python train.py --n_layer=14 --d_model=256 --n_head=4 --n_kv_head=2 --head_dim=64 --d_mlp=512 --vocab_size=6345 --activation="geglu" --norm="rmsnorm" --norm_place="pre" --norm_eps=1e-05 --positions="rope" --rope_base=10000.0 --rope_fraction=1.0 --qk_norm=false --attn_scale=0.125 --bias="none" --tie_embeddings=false --parallel_block=false --init="normal" --init_std_qkv=0.0716 --init_std_o=0.0135 --init_std_up=0.0716 --init_std_down=0.00957 --optimizer="soap_variant" --lr=0.00339 --beta1=0.95 --beta2=0.99 --weight_decay=0.11 --lr_head=0.00601 --warmup_steps=200 --schedule="wsd" --decay_fraction=0.547 --decay_shape="linear" --final_lr_fraction=0.05 --batch_tokens=131072 --seq_len=512 --doc_mask=false --train_tokens=746700000 --steps=5697 --dataset="wikipedia_en"
Each number is 50 + 10 x the weight over its row's rms, rounded and kept within 0 to 99. Layers, rows and columns count from 0. The size before them is the row's rms in percent of the matrix's.

# down: layer 2 MLP down (transposed), 512x256, rms 0.129, rows 248-256, columns 0-255
# gate: layer 2 MLP gate, 512x256, rms 0.141, rows 249-257, columns 0-255
# up: layer 2 MLP up, 512x256, rms 0.142, rows 249-257, columns 0-255
down248 101:47 74 40 59 50 46 32 65 46 46 45 40 47 44 48 43 42 55 49 47 45 60 36 44 65 53 56 70 60 65 66 66 47 50 33 62 47 44 52 40 40 53 50 31 33 69 43 63 53 52 51 55 46 67 52 48 62 56 52 82 41 59 50 60 43 49 42 63 26 50 43 35 45 38 54 48 53 70 45 55 41 52 56 57 55 53 44 52 42 45 72 54 42 63 50 61 58 60 63 46 57 52 46 52 43 54 67 41 71 26 64 64 63 42 38 38 39 45 51 50 54 40 54 59 69 48 69 50 55 47 40 53 54 51 44 33 61 58 52 60 39 40 61 56 55 47 31 39 58 53 56 33 35 41 63 56 39 44 63 39 57 70 35 51 50 51 46 64 47 47 42 54 57 44 42 56 75 43 55 59 57 51 71 38 57 54 35 59 52 62 58 64 50 67 55 54 35 50 64 43 43 55 47 47 50 46 51 45 38 46 54 68 57 50 50 49 54 47 67 63 56 57 42 57 43 47 48 36 53 37 46 46 40 53 49 40 56 61 43 42 33 52 41 27 52 54 48 44 67 52 61 46 70 53 53 36
gate249 096:42 57 42 63 62 34 47 52 54 50 65 43 34 52 52 52 47 32 38 53 49 50 43 40 48 59 65 47 54 54 56 56 52 73 47 59 43 43 49 70 63 62 56 52 52 53 42 53 39 53 53 45 58 56 39 36 60 52 62 50 41 43 56 33 44 61 42 66 47 55 43 56 66 51 43 52 26 40 48 46 47 49 36 57 39 40 39 63 42 49 52 25 34 45 52 51 53 59 49 25 54 46 27 40 46 51 58 58 57 45 37 45 63 37 72 67 40 50 41 44 38 46 54 68 65 42 53 54 56 64 54 61 33 60 44 42 39 45 34 49 46 53 31 60 42 58 59 59 51 50 50 57 38 57 46 53 66 41 81 47 73 50 55 64 41 59 57 55 46 55 54 34 36 62 56 45 55 59 50 60 49 48 41 48 56 51 39 39 48 39 49 82 40 42 52 67 55 55 51 60 41 40 31 59 31 54 67 52 49 49 59 64 53 54 57 45 58 59 68 50 62 46 38 47 47 45 47 47 29 72 62 44 43 30 68 52 65 54 37 57 62 59 54 55 54 51 56 51 48 55 45 49 51 59 38 41
up249 101:23 59 61 54 58 73 38 48 49 48 43 53 49 47 61 46 45 47 47 51 34 44 26 42 59 42 47 53 54 46 41 55 55 49 36 38 51 50 55 37 47 54 36 50 68 50 46 48 70 60 57 45 38 60 54 38 65 42 52 59 54 53 46 46 67 52 66 60 65 63 50 61 42 53 50 69 42 54 64 51 73 28 66 55 63 57 25 58 54 49 54 53 53 52 49 32 40 54 30 57 48 47 39 51 45 33 49 28 33 50 53 30 64 51 80 43 68 52 35 50 55 56 46 66 49 25 42 55 41 46 48 55 41 48 50 45 55 41 41 47 28 45 60 63 54 46 49 41 58 32 66 50 41 51 58 46 57 60 69 42 51 52 45 60 51 53 40 39 56 52 40 69 69 54 39 65 73 62 60 36 52 51 60 39 52 56 53 43 45 49 52 51 50 46 50 61 60 38 60 40 53 48 46 56 55 53 66 44 63 55 64 57 43 67 45 47 49 50 45 47 47 48 41 40 70 46 38 60 52 56 50 55 39 49 54 64 51 52 45 44 64 62 48 62 58 66 55 48 49 45 47 54 57 65 30 61
down249 095:64 31 46 34 49 46 64 59 50 62 45 50 47 50 33 64 53 52 50 52 55 52 46 39 33 57 51 53 48 59 47 58 42 41 59 42 45 50 53 46 49 38 58 57 36 47 56 42 47 54 38 50 54 37 61 64 30 53 60 45 51 48 51 55 40 30 25 48 43 54 59 36 62 39 64 56 55 57 35 51 29 66 39 56 44 51 70 45 52 49 53 70 63 51 59 55 69 39 57 59 55 42 69 55 57 77 60 57 58 62 60 47 45 42 23 49 41 53 63 47 60 52 55 14 51 67 54 26 61 47 58 51 47 38 62 52 47 59 63 48 62 55 43 45 51 62 49 40 43 73 39 51 67 42 39 37 45 55 43 49 41 55 55 31 55 46 61 45 46 49 62 26 47 51 43 43 35 29 44 58 46 55 45 60 58 37 59 50 55 64 46 50 53 64 46 44 40 64 36 53 60 48 49 42 44 52 39 55 39 38 45 43 58 42 48 39 40 51 46 52 45 60 55 55 46 44 53 38 56 38 48 38 57 50 31 37 46 55 45 46 36 46 37 33 43 38 40 61 56 51 51 45 59 30 65 39
gate250 090:75 31 38 53 38 52 50 37 57 47 72 40 48 47 47 41 61 44 46 40 48 64 37 42 64 41 44 48 60 35 37 37 56 55 67 46 59 54 78 63 49 36 63 47 45 62 61 44 57 66 49 60 42 42 31 45 47 34 51 55 54 54 42 51 70 70 66 58 51 55 46 50 42 40 47 48 43 45 42 42 48 69 51 32 49 36 51 32 54 33 56 46 61 52 49 46 49 36 38 45 72 44 64 46 47 32 37 48 54 57 49 55 59 39 38 48 50 59 57 74 33 66 44 48 56 60 36 28 73 37 62 54 34 52 48 52 37 48 57 55 64 46 37 45 41 53 42 68 50 52 42 54 36 60 53 50 36 52 36 55 54 52 48 39 49 64 59 41 38 56 48 34 50 45 48 43 63 58 52 47 56 41 56 56 57 84 52 41 49 43 45 61 56 62 52 49 46 47 52 70 51 40 46 65 63 49 49 47 35 66 47 51 56 45 61 51 45 52 45 52 53 53 30 28 61 56 59 52 57 42 65 49 50 45 42 49 48 47 36 60 49 33 49 40 52 45 53 51 59 51 66 50 60 36 52 49
up250 094:83 80 60 52 44 70 46 45 60 59 44 54 64 56 61 53 44 46 50 48 65 69 37 26 59 41 49 45 47 52 44 47 63 54 57 43 44 57 44 54 61 51 54 44 57 45 70 52 53 82 62 42 38 43 56 50 50 44 59 70 59 51 49 48 61 51 40 49 49 54 46 51 45 53 45 54 60 55 38 41 59 37 57 44 58 55 40 48 53 38 60 41 55 45 47 49 39 52 52 60 56 42 38 37 45 70 41 43 52 49 70 58 60 51 51 47 40 38 64 53 43 59 49 44 66 52 41 41 63 49 72 48 38 34 59 67 55 31 29 43 36 60 48 27 49 34 62 56 48 50 45 46 45 49 52 43 39 43 53 57 42 47 47 36 34 61 61 54 59 40 42 48 34 41 44 39 39 59 42 62 60 38 60 37 62 43 28 45 50 43 36 55 46 68 58 44 53 59 44 53 35 37 65 52 74 46 49 38 49 58 72 62 43 43 61 52 45 45 71 40 63 53 47 66 56 48 51 49 44 42 51 45 58 55 51 52 48 45 47 69 43 54 38 36 49 56 48 38 69 33 51 47 46 48 41 53
down250 091:24 42 62 43 65 38 54 45 32 53 50 41 45 48 34 77 38 52 37 65 50 32 61 69 36 63 50 51 61 47 49 65 25 34 52 38 39 40 50 45 48 59 47 55 49 58 38 59 60 30 47 48 63 46 50 52 52 55 44 30 63 36 54 43 37 54 58 43 42 42 47 55 52 52 53 57 43 54 62 47 34 55 51 61 42 50 40 51 57 63 50 54 36 38 56 48 53 59 57 48 38 57 65 58 60 36 57 58 43 59 38 42 38 46 53 46 56 65 26 36 58 36 55 51 30 67 63 64 42 60 47 49 60 54 39 43 43 67 58 47 55 44 55 69 56 47 48 54 47 53 60 64 66 45 41 47 78 54 37 56 42 50 46 53 45 43 32 45 37 53 47 48 51 54 51 77 50 40 50 40 63 58 48 59 40 50 73 73 53 63 62 53 46 32 44 62 47 37 52 46 59 66 41 50 25 48 54 48 58 39 46 48 70 57 48 40 49 50 53 57 46 48 58 32 41 49 59 55 47 68 51 57 35 46 51 44 55 62 53 49 63 60 51 65 57 49 51 52 35 62 38 51 53 46 60 55
gate251 102:38 35 51 50 62 36 61 57 21 52 37 45 47 41 58 63 43 53 40 54 60 46 39 50 44 46 39 52 45 42 31 53 50 56 48 48 53 38 53 55 52 56 44 53 36 52 44 55 48 47 69 51 72 49 47 56 72 50 52 43 71 63 44 58 66 43 56 42 40 66 43 68 42 50 41 45 49 48 56 43 51 47 40 48 60 57 40 72 50 59 51 54 55 50 36 55 60 48 45 21 51 51 38 59 44 52 41 58 62 38 47 55 40 64 35 43 67 54 37 39 44 49 45 47 57 18 57 47 54 27 51 51 68 36 58 50 41 48 50 39 40 45 43 61 61 49 41 36 72 34 26 58 50 59 60 54 47 45 56 55 49 47 46 57 50 47 59 48 34 59 63 64 63 59 30 51 50 34 70 53 44 54 46 58 50 54 55 33 48 49 43 54 61 59 53 53 73 33 54 53 38 61 59 51 51 50 44 22 46 45 53 49 32 58 58 46 48 47 53 62 62 47 64 49 58 38 37 38 54 47 44 47 43 41 56 62 77 47 46 41 65 50 58 46 69 44 44 60 56 34 56 47 44 54 45 63
up251 104:48 62 58 58 43 52 52 50 37 49 60 56 48 59 62 71 50 62 63 56 54 59 38 53 56 46 47 45 38 67 37 57 63 41 55 37 43 49 42 50 53 47 52 63 47 37 44 46 38 44 54 51 43 47 53 48 61 39 56 52 65 37 40 45 46 35 54 47 62 46 57 60 48 60 51 70 68 56 46 37 51 55 53 47 63 60 38 74 38 34 50 55 48 44 42 35 50 36 42 46 53 52 54 59 47 41 34 59 51 21 30 42 38 60 55 38 49 58 39 50 41 58 60 53 70 54 53 59 47 43 39 75 44 44 51 55 57 52 45 54 38 58 43 49 42 63 36 36 54 49 43 52 55 62 24 57 56 51 64 45 54 56 54 45 51 47 36 46 45 57 32 50 59 57 53 65 31 41 48 46 32 67 48 46 46 31 42 40 62 32 38 46 67 67 51 56 58 36 48 40 41 55 55 59 60 53 51 53 41 43 64 62 41 57 63 41 43 45 67 36 46 53 38 47 44 52 63 33 33 61 36 47 72 47 65 45 51 53 60 61 50 65 71 53 50 43 40 43 53 65 49 80 26 59 47 49
down251 111:63 50 53 46 43 57 50 25 40 47 68 52 59 35 58 35 65 47 54 47 52 45 62 64 46 47 41 52 39 41 45 51 47 74 65 57 45 54 68 47 43 55 62 72 48 46 38 57 46 52 64 54 47 47 48 49 69 64 60 63 60 52 54 38 70 61 72 48 38 57 45 52 60 41 40 43 31 41 67 60 70 51 66 51 55 51 71 51 45 49 55 53 49 70 38 49 73 53 44 35 53 51 42 47 45 48 42 39 60 37 46 58 65 58 43 54 54 64 46 60 48 51 44 50 57 22 61 38 62 45 52 66 70 40 58 48 61 57 45 50 39 43 47 50 51 69 58 69 47 54 52 73 32 50 47 47 51 49 56 45 38 45 51 57 28 51 63 52 56 56 73 56 62 55 52 56 64 40 53 41 47 43 61 56 59 47 42 66 50 65 32 57 63 48 37 53 62 35 43 44 59 65 45 42 54 62 47 43 45 53 62 59 68 55 73 65 50 38 43 51 51 60 56 39 52 54 44 41 50 42 54 59 41 56 52 65 61 34 50 44 58 47 43 46 44 51 39 59 57 45 48 56 62 61 65 53
gate252 096:46 52 55 54 55 55 51 66 36 53 41 39 54 52 49 61 42 63 26 52 50 57 73 32 41 39 59 55 54 45 52 52 65 21 33 48 44 56 51 57 41 50 57 45 47 65 46 45 41 33 49 56 70 48 51 49 46 49 44 53 33 46 60 55 58 50 56 37 42 42 53 52 36 52 50 55 53 54 33 61 66 52 41 78 38 48 40 49 37 55 64 53 59 52 52 42 41 44 39 42 54 39 51 54 55 60 53 43 54 57 39 52 32 63 46 61 26 57 37 53 63 66 40 50 33 44 53 60 59 51 44 53 56 55 61 61 52 71 61 38 32 49 57 51 52 55 49 52 44 72 49 30 40 50 82 46 37 42 43 45 41 55 55 62 54 52 32 61 42 72 37 53 68 52 52 39 33 47 35 50 55 38 51 59 45 56 68 63 42 37 73 47 44 44 55 60 47 49 42 38 50 40 56 61 51 63 47 40 65 68 46 55 66 47 58 40 57 46 40 63 61 42 45 55 64 39 43 55 46 53 49 43 53 59 57 53 42 39 52 48 66 61 40 73 41 54 50 38 36 40 38 51 47 61 33 51
up252 104:57 43 64 45 28 55 39 54 55 51 58 48 56 48 55 42 42 53 65 42 43 44 38 49 56 46 53 52 39 57 47 38 56 43 49 45 67 45 46 50 42 46 57 42 39 62 27 55 37 52 53 49 47 50 62 27 44 51 65 64 48 49 60 68 53 56 51 30 70 50 61 64 47 24 55 39 49 48 55 66 38 78 46 70 50 56 54 58 62 53 34 38 50 42 60 66 56 55 41 55 57 59 44 47 48 68 44 54 69 60 30 56 54 51 53 49 46 57 48 53 47 65 50 51 35 44 53 63 54 70 53 49 37 47 33 53 58 51 57 41 46 56 56 57 61 44 38 39 47 34 29 31 51 43 41 52 65 60 48 42 66 36 61 65 50 47 51 54 62 53 57 47 46 15 59 59 65 38 52 38 50 28 34 26 49 52 37 67 58 48 58 52 61 41 34 55 59 35 47 63 34 43 46 43 39 54 49 48 42 40 45 58 72 50 36 43 56 45 38 48 49 24 50 42 54 45 49 54 49 36 54 37 56 39 56 44 48 54 30 63 50 58 49 42 53 53 55 49 49 50 46 46 52 61 51 42
down252 101:37 54 61 59 51 43 49 51 41 57 69 36 36 49 58 59 51 39 54 49 31 53 60 58 70 52 46 49 41 51 48 30 47 42 51 50 58 60 41 39 50 49 40 49 27 71 47 47 59 49 51 50 54 38 69 44 50 46 57 49 41 41 57 57 56 63 67 25 76 60 36 40 48 59 69 51 48 41 51 56 42 45 32 47 53 58 64 41 68 57 40 58 51 63 44 55 51 52 60 42 46 49 53 52 47 66 39 38 40 53 47 55 64 45 61 42 54 34 65 43 49 65 60 51 32 52 33 50 74 47 35 56 53 65 37 69 56 73 40 58 60 41 52 62 57 55 56 59 44 40 43 47 49 56 45 28 57 63 54 57 73 51 51 43 57 68 37 56 49 62 53 46 39 58 48 53 49 53 50 39 51 54 43 39 32 41 50 49 37 58 50 53 58 56 51 49 43 62 48 47 56 51 53 63 41 48 61 38 52 51 48 45 65 40 60 52 45 62 43 68 51 30 55 39 54 57 53 73 29 48 47 50 45 36 62 50 32 63 52 49 42 46 54 55 61 41 60 75 52 54 47 60 61 31 75 48
gate253 097:42 46 51 33 62 04 46 50 38 65 47 47 61 65 49 36 62 44 39 42 69 52 58 56 59 36 73 37 48 52 53 43 48 50 39 35 37 51 35 55 53 52 52 44 38 51 55 55 59 46 51 50 54 45 55 39 46 38 62 47 23 53 61 60 49 48 63 59 56 37 59 52 53 57 51 63 48 69 39 64 52 62 47 60 54 61 36 34 41 41 45 45 51 40 47 52 62 55 53 50 50 42 53 46 59 44 43 44 56 57 55 61 48 67 47 34 57 50 59 39 49 46 48 37 61 52 38 60 50 50 52 53 52 63 47 40 29 40 53 46 64 51 46 30 47 49 54 57 29 49 49 51 45 44 44 53 39 40 38 57 36 66 43 48 36 60 47 57 46 54 58 36 31 59 62 62 41 47 47 41 71 53 44 57 60 53 52 54 77 45 50 37 73 46 40 21 55 48 54 53 39 65 47 59 48 36 70 52 39 40 38 28 43 58 34 35 60 52 53 38 39 57 60 38 55 54 57 54 46 49 45 48 63 53 56 44 51 76 42 58 46 60 38 54 54 32 52 49 42 51 46 48 44 55 44 37
up253 095:49 47 48 46 58 50 54 48 63 60 62 51 38 61 38 47 48 57 43 64 59 62 50 41 59 46 40 45 39 38 52 65 70 41 63 54 53 53 59 69 48 44 62 44 71 53 53 43 42 44 38 51 55 49 43 36 54 38 20 53 51 48 46 41 52 51 69 59 53 50 58 37 58 49 57 44 57 35 46 33 58 43 38 79 50 42 53 69 33 55 45 50 56 37 63 29 55 65 50 47 49 53 39 52 46 49 72 40 50 49 51 41 42 44 47 43 47 64 45 66 40 50 52 54 42 43 40 46 73 47 44 71 50 42 63 54 39 54 42 41 50 33 64 57 61 46 67 45 31 64 53 47 57 57 40 35 36 46 56 55 45 48 44 59 47 39 47 51 53 56 55 60 51 31 41 51 55 44 66 57 54 44 43 40 47 74 51 47 48 31 51 80 53 42 71 43 38 46 49 37 63 59 49 54 25 64 49 35 44 50 47 67 47 52 51 39 55 57 49 54 48 45 54 51 51 55 54 51 47 62 68 30 48 64 46 34 42 42 39 50 66 35 56 45 53 58 67 43 69 72 47 50 37 41 51 50
down253 096:61 55 56 59 40 35 54 45 46 30 52 43 59 46 55 50 75 60 50 28 46 56 34 56 32 51 70 47 48 53 52 75 51 78 48 45 36 54 41 45 62 44 48 60 41 57 53 48 53 52 73 59 53 52 47 39 31 57 77 47 61 59 46 54 45 58 48 55 40 36 42 61 46 43 28 49 39 56 55 68 45 42 32 38 59 56 43 47 71 62 46 43 42 43 47 46 56 42 60 47 40 67 55 51 48 48 34 50 50 58 62 51 57 63 48 62 48 51 62 48 44 53 41 54 48 51 38 53 45 35 52 38 48 39 41 48 57 50 52 41 57 68 39 47 49 52 33 55 70 42 54 49 49 52 54 51 59 40 58 50 43 50 77 60 51 37 54 68 54 39 34 30 58 39 67 54 55 40 54 57 70 49 45 50 64 44 61 41 43 56 35 35 48 36 58 53 43 37 42 64 40 33 49 46 60 40 44 42 59 58 30 57 39 39 41 47 37 47 54 59 50 38 41 48 37 55 37 40 53 45 32 59 40 46 51 61 45 60 40 52 38 58 33 56 55 42 43 42 45 24 53 60 52 35 50 56
gate254 109:58 41 67 41 46 52 45 48 61 55 29 34 51 67 52 40 48 63 38 45 38 46 40 38 50 48 64 63 44 47 66 58 36 38 29 55 34 56 72 32 53 50 44 55 49 42 45 43 66 59 45 55 62 51 62 54 54 48 43 64 37 41 34 59 62 60 44 49 53 38 59 58 62 57 39 66 32 42 57 51 64 42 49 34 63 34 64 52 49 35 42 44 36 44 49 56 47 61 60 41 58 57 48 58 28 42 55 56 51 56 52 71 39 48 84 72 45 49 39 43 39 40 54 40 55 43 47 76 48 43 27 31 50 55 56 65 41 60 50 34 51 59 42 66 53 58 61 44 50 40 57 70 46 55 53 56 55 41 56 59 50 48 59 64 50 58 50 24 55 54 40 53 47 48 38 49 64 35 47 48 70 49 56 45 52 61 60 47 47 44 52 61 35 49 51 43 60 45 53 39 49 50 48 53 49 50 52 56 57 54 47 52 59 40 36 56 45 49 33 45 55 25 62 46 41 56 47 54 66 53 53 53 48 37 53 54 61 49 54 36 62 51 47 63 55 66 62 71 54 45 39 54 43 58 32 52
up254 103:48 44 46 45 44 44 54 54 51 68 66 61 48 37 34 58 62 39 61 54 55 47 55 48 49 49 53 34 44 65 47 40 47 51 51 53 49 67 32 53 59 56 42 45 40 56 54 35 39 36 47 68 44 64 54 50 53 56 52 48 61 47 61 52 49 26 56 51 56 64 41 51 38 44 54 33 51 54 48 51 57 58 41 46 60 75 47 34 38 62 49 62 53 49 49 57 59 65 52 48 41 44 66 27 50 46 59 46 39 37 38 70 44 50 29 44 46 52 70 38 48 39 40 48 54 50 54 42 66 57 51 57 44 49 50 34 62 39 41 61 52 42 53 32 43 24 38 44 39 40 25 40 40 58 54 45 40 44 51 27 51 55 42 57 56 57 52 50 38 49 49 72 57 49 51 51 39 55 49 42 26 57 57 56 38 47 52 46 50 41 50 35 70 53 48 24 47 56 51 55 52 52 60 48 68 50 45 31 37 42 47 52 53 67 49 54 52 42 63 72 46 65 31 69 62 70 42 37 45 47 41 54 31 66 50 55 59 51 46 59 41 43 42 49 48 53 25 47 53 52 47 52 71 50 57 34
down254 108:68 52 59 55 48 77 34 59 36 49 37 40 42 63 64 45 44 73 56 58 39 37 53 41 46 50 55 60 50 67 49 74 31 41 31 52 29 49 52 38 48 44 48 58 54 30 39 54 65 55 42 48 56 55 55 64 49 36 40 54 51 53 34 59 44 45 35 54 43 37 43 55 60 50 39 69 46 44 57 63 45 41 55 36 46 49 61 46 51 19 64 32 47 53 36 37 60 62 72 56 43 53 40 49 37 32 47 70 50 62 51 50 49 42 68 45 56 50 56 36 42 50 69 54 40 53 49 56 29 53 51 53 42 48 58 57 35 45 53 40 48 73 61 46 73 41 66 33 50 41 58 46 35 41 62 56 61 43 58 52 44 58 58 47 53 42 52 24 42 50 57 46 48 44 45 48 57 35 54 57 57 45 50 42 58 48 61 48 43 57 57 50 49 51 41 70 64 40 67 46 45 51 48 43 52 50 45 53 82 62 46 50 52 41 50 53 48 53 31 51 54 47 52 52 46 52 67 53 52 49 47 51 62 55 51 60 43 56 56 52 53 30 58 59 49 54 58 50 45 51 33 47 42 49 31 53
gate255 105:38 42 46 61 51 48 63 47 24 54 53 46 49 71 59 60 50 44 33 46 68 38 28 75 52 43 61 61 62 62 58 36 56 65 40 58 51 47 61 39 52 40 37 48 38 41 47 65 46 44 30 47 56 55 48 47 37 35 49 43 72 49 42 54 47 32 58 42 58 34 43 29 42 54 42 44 31 34 61 60 57 39 56 59 50 56 51 51 47 33 52 51 49 58 54 54 54 59 47 41 36 50 47 61 66 61 51 32 35 47 58 57 41 49 36 40 28 51 53 52 63 23 57 30 45 61 52 57 65 44 42 47 48 46 54 65 38 53 44 44 38 41 82 43 63 50 57 54 53 53 45 51 49 48 47 42 35 34 53 49 22 63 54 51 44 54 57 34 61 53 55 63 67 53 66 43 44 50 43 46 39 61 56 45 43 40 47 43 43 44 36 34 33 45 47 49 61 59 42 46 46 60 42 55 53 42 57 42 56 63 41 43 57 43 37 46 52 37 55 64 55 46 52 51 58 50 58 52 50 69 49 63 51 53 55 36 62 29 62 51 36 53 50 58 62 53 52 47 48 55 43 49 58 38 57 34
up255 107:53 57 48 36 60 64 56 55 44 62 51 45 57 74 64 41 46 56 48 43 63 34 43 61 60 62 51 71 71 63 39 51 61 78 36 64 47 61 54 35 57 37 48 49 36 35 45 61 51 42 50 51 60 66 70 50 51 66 50 49 61 50 61 42 48 24 55 38 55 28 58 36 57 59 54 39 46 35 59 47 54 40 46 50 44 49 46 52 50 43 35 55 55 35 34 35 55 55 54 41 53 54 68 66 53 71 60 28 45 57 60 45 43 43 42 37 57 51 53 51 34 37 64 14 38 47 46 66 47 53 65 49 55 57 47 61 54 46 51 48 51 39 64 48 50 23 51 60 56 49 47 59 42 51 38 79 56 52 45 58 49 66 48 54 44 54 51 51 56 47 62 61 41 59 54 40 46 58 46 40 52 54 61 39 45 43 50 51 49 45 44 32 44 55 44 47 45 49 41 54 43 51 54 28 46 32 48 38 50 49 43 44 50 53 40 53 61 56 34 45 47 60 54 39 68 34 57 50 66 39 30 44 47 46 62 39 46 43 41 53 35 56 40 46 56 57 48 44 53 38 52 46 51 33 59 44
down255 105:47 75 63 54 54 38 59 66 50 28 62 67 44 46 57 51 49 39 62 61 46 52 42 42 51 55 35 35 45 38 50 56 46 55 71 53 43 44 38 41 53 59 47 64 66 74 50 38 45 70 47 48 42 51 37 57 44 50 51 74 31 72 51 57 58 71 60 64 36 52 43 56 48 61 55 49 43 51 38 62 42 49 50 43 53 54 74 29 45 66 50 55 48 41 42 68 41 42 68 55 56 44 49 34 33 57 41 65 63 48 67 52 55 64 69 49 59 66 41 61 46 73 44 44 40 44 48 45 45 55 52 55 46 43 53 36 61 43 37 59 61 59 35 57 48 54 47 43 43 49 66 45 40 47 49 45 38 45 44 48 65 37 60 44 55 44 59 50 32 41 42 30 43 45 45 49 55 53 50 62 49 47 63 60 38 55 37 59 56 56 61 26 41 48 51 41 55 56 52 48 64 34 43 49 55 60 48 57 49 47 64 54 53 66 55 44 41 40 64 50 57 50 34 58 58 62 34 38 46 46 43 61 47 66 28 60 43 40 48 56 66 38 61 49 55 44 60 59 55 36 56 45 54 56 49 53
gate256 106:42 53 53 40 55 64 58 56 48 61 45 61 43 58 74 67 48 38 42 58 66 47 52 52 60 39 63 18 59 53 48 39 51 58 54 59 42 56 77 48 52 51 69 41 67 25 52 69 49 36 29 42 38 46 52 37 75 50 36 66 54 67 58 49 56 50 55 54 48 56 54 63 36 49 58 59 56 62 39 54 57 50 49 72 42 25 42 57 47 45 47 53 50 61 58 54 42 51 39 44 50 46 43 58 62 61 57 47 49 57 36 47 35 63 46 51 50 44 66 69 44 59 54 66 48 56 58 60 52 58 45 52 51 37 58 69 46 50 53 47 51 55 72 41 75 50 57 71 40 73 53 42 63 39 55 38 37 54 51 49 41 34 57 40 57 44 52 54 54 51 54 58 62 59 59 60 54 50 38 57 39 64 49 42 48 45 62 48 45 38 48 59 56 47 56 42 72 44 29 67 38 45 46 52 51 51 48 42 41 44 51 60 50 57 52 53 55 77 61 69 40 49 55 55 53 59 61 48 51 45 61 61 66 49 53 58 41 53 49 32 49 47 39 42 58 51 51 46 48 60 53 65 46 49 53 29
up256 108:38 52 41 43 59 63 56 44 64 40 46 62 54 42 49 38 65 60 60 43 63 40 57 54 52 85 57 54 66 31 60 49 56 51 47 58 49 44 47 52 63 56 30 40 38 52 66 48 36 42 44 44 35 49 50 61 51 65 62 54 57 47 52 37 45 25 62 61 57 49 39 34 41 45 58 50 41 42 52 56 43 42 43 35 45 67 55 55 50 51 50 46 55 53 67 50 49 40 53 39 53 57 55 40 41 49 56 54 45 39 52 43 69 28 52 42 58 67 39 47 52 51 48 33 40 54 55 36 66 42 58 40 42 39 44 50 52 48 42 56 48 57 42 60 42 61 46 38 44 52 46 50 45 56 50 51 43 49 53 53 41 56 28 45 52 59 53 58 57 50 55 41 45 53 60 37 67 55 63 47 63 42 40 57 46 69 32 46 57 42 45 44 54 68 36 44 67 48 51 57 36 74 38 61 35 38 67 36 69 43 52 67 36 46 46 55 40 29 57 17 72 41 48 41 51 51 46 59 54 60 56 62 32 50 30 53 61 47 45 61 49 58 53 36 49 59 48 70 59 31 45 51 45 58 47 57
down256 103:45 60 60 44 37 40 51 54 29 48 34 62 55 38 52 46 42 51 39 62 34 41 69 63 50 17 43 43 45 51 35 46 33 55 61 61 39 50 38 60 44 52 65 48 47 57 46 58 60 48 70 49 59 25 60 46 48 44 28 52 44 44 69 47 53 57 50 49 41 65 50 47 59 61 50 49 46 39 52 48 57 59 48 64 58 42 41 34 37 52 66 54 52 53 55 39 62 66 55 56 44 36 45 76 55 53 61 53 57 51 45 55 25 64 63 31 53 41 28 42 57 66 68 50 43 44 50 61 42 46 56 57 69 56 53 50 43 53 48 39 41 51 41 53 43 45 59 44 54 62 49 62 60 56 48 37 51 55 39 65 43 40 51 48 42 52 54 42 26 53 48 45 49 47 47 54 38 45 42 43 51 52 38 60 52 49 62 44 52 40 37 65 49 45 47 41 71 55 48 63 60 35 64 36 72 52 53 67 50 47 48 52 59 39 39 43 59 68 62 67 40 48 69 36 46 53 63 54 50 38 36 53 30 58 51 68 39 63 51 34 42 48 53 51 54 32 61 52 34 53 48 41 46 51 47 52
gate257 094:47 65 45 53 63 58 47 53 43 51 41 25 44 58 56 53 69 50 54 33 46 41 34 58 51 52 42 40 44 33 41 49 63 56 48 52 55 45 60 37 52 38 46 56 55 60 43 53 68 46 38 50 42 50 56 55 49 45 47 51 41 62 58 49 32 39 71 43 47 40 71 76 45 46 34 42 35 36 42 63 67 52 47 40 48 67 54 68 60 50 45 57 63 38 53 41 45 81 37 42 39 54 46 45 57 38 51 51 49 52 43 42 40 38 65 65 36 60 67 51 49 51 55 37 43 53 26 40 46 54 43 56 58 46 53 39 52 37 60 43 67 48 39 60 52 43 23 57 54 52 56 56 43 65 62 62 44 47 66 54 35 44 51 50 58 55 63 45 56 52 45 54 48 56 55 42 58 55 56 25 69 51 49 59 54 46 35 39 65 50 48 47 77 47 40 47 39 57 40 56 33 57 49 31 46 54 54 52 50 61 54 52 43 59 51 58 46 63 46 40 46 50 65 48 52 32 48 46 65 54 40 54 50 32 62 57 43 58 41 54 47 55 68 51 57 40 47 50 31 42 36 21 36 54 41 40
up257 098:52 46 21 56 52 30 43 59 53 50 44 52 50 59 63 40 53 58 61 37 48 52 48 37 43 38 46 50 36 57 60 57 61 55 57 41 44 45 43 41 41 51 56 41 62 54 31 47 29 64 46 56 55 42 53 39 46 53 34 37 48 54 60 31 46 75 54 56 48 39 50 53 60 52 31 73 54 53 49 59 60 44 48 39 47 37 39 34 57 49 53 57 49 42 41 34 41 67 62 54 39 48 42 56 33 49 82 46 41 48 55 45 43 44 55 54 55 36 38 48 62 50 63 55 64 45 40 55 54 48 57 52 43 50 38 41 43 54 53 62 74 55 43 38 60 31 47 27 38 67 50 50 57 60 48 50 48 49 53 54 49 41 44 52 48 34 42 54 65 57 56 38 63 23 54 43 44 37 65 53 62 44 65 46 45 62 53 46 40 50 37 44 78 35 51 54 44 53 59 54 43 52 21 52 54 35 37 45 58 45 44 56 28 57 46 63 54 54 45 48 61 37 56 67 49 64 44 45 46 46 39 37 47 34 49 42 64 52 41 50 74 48 53 32 56 55 51 57 58 58 54 50 52 29 57 53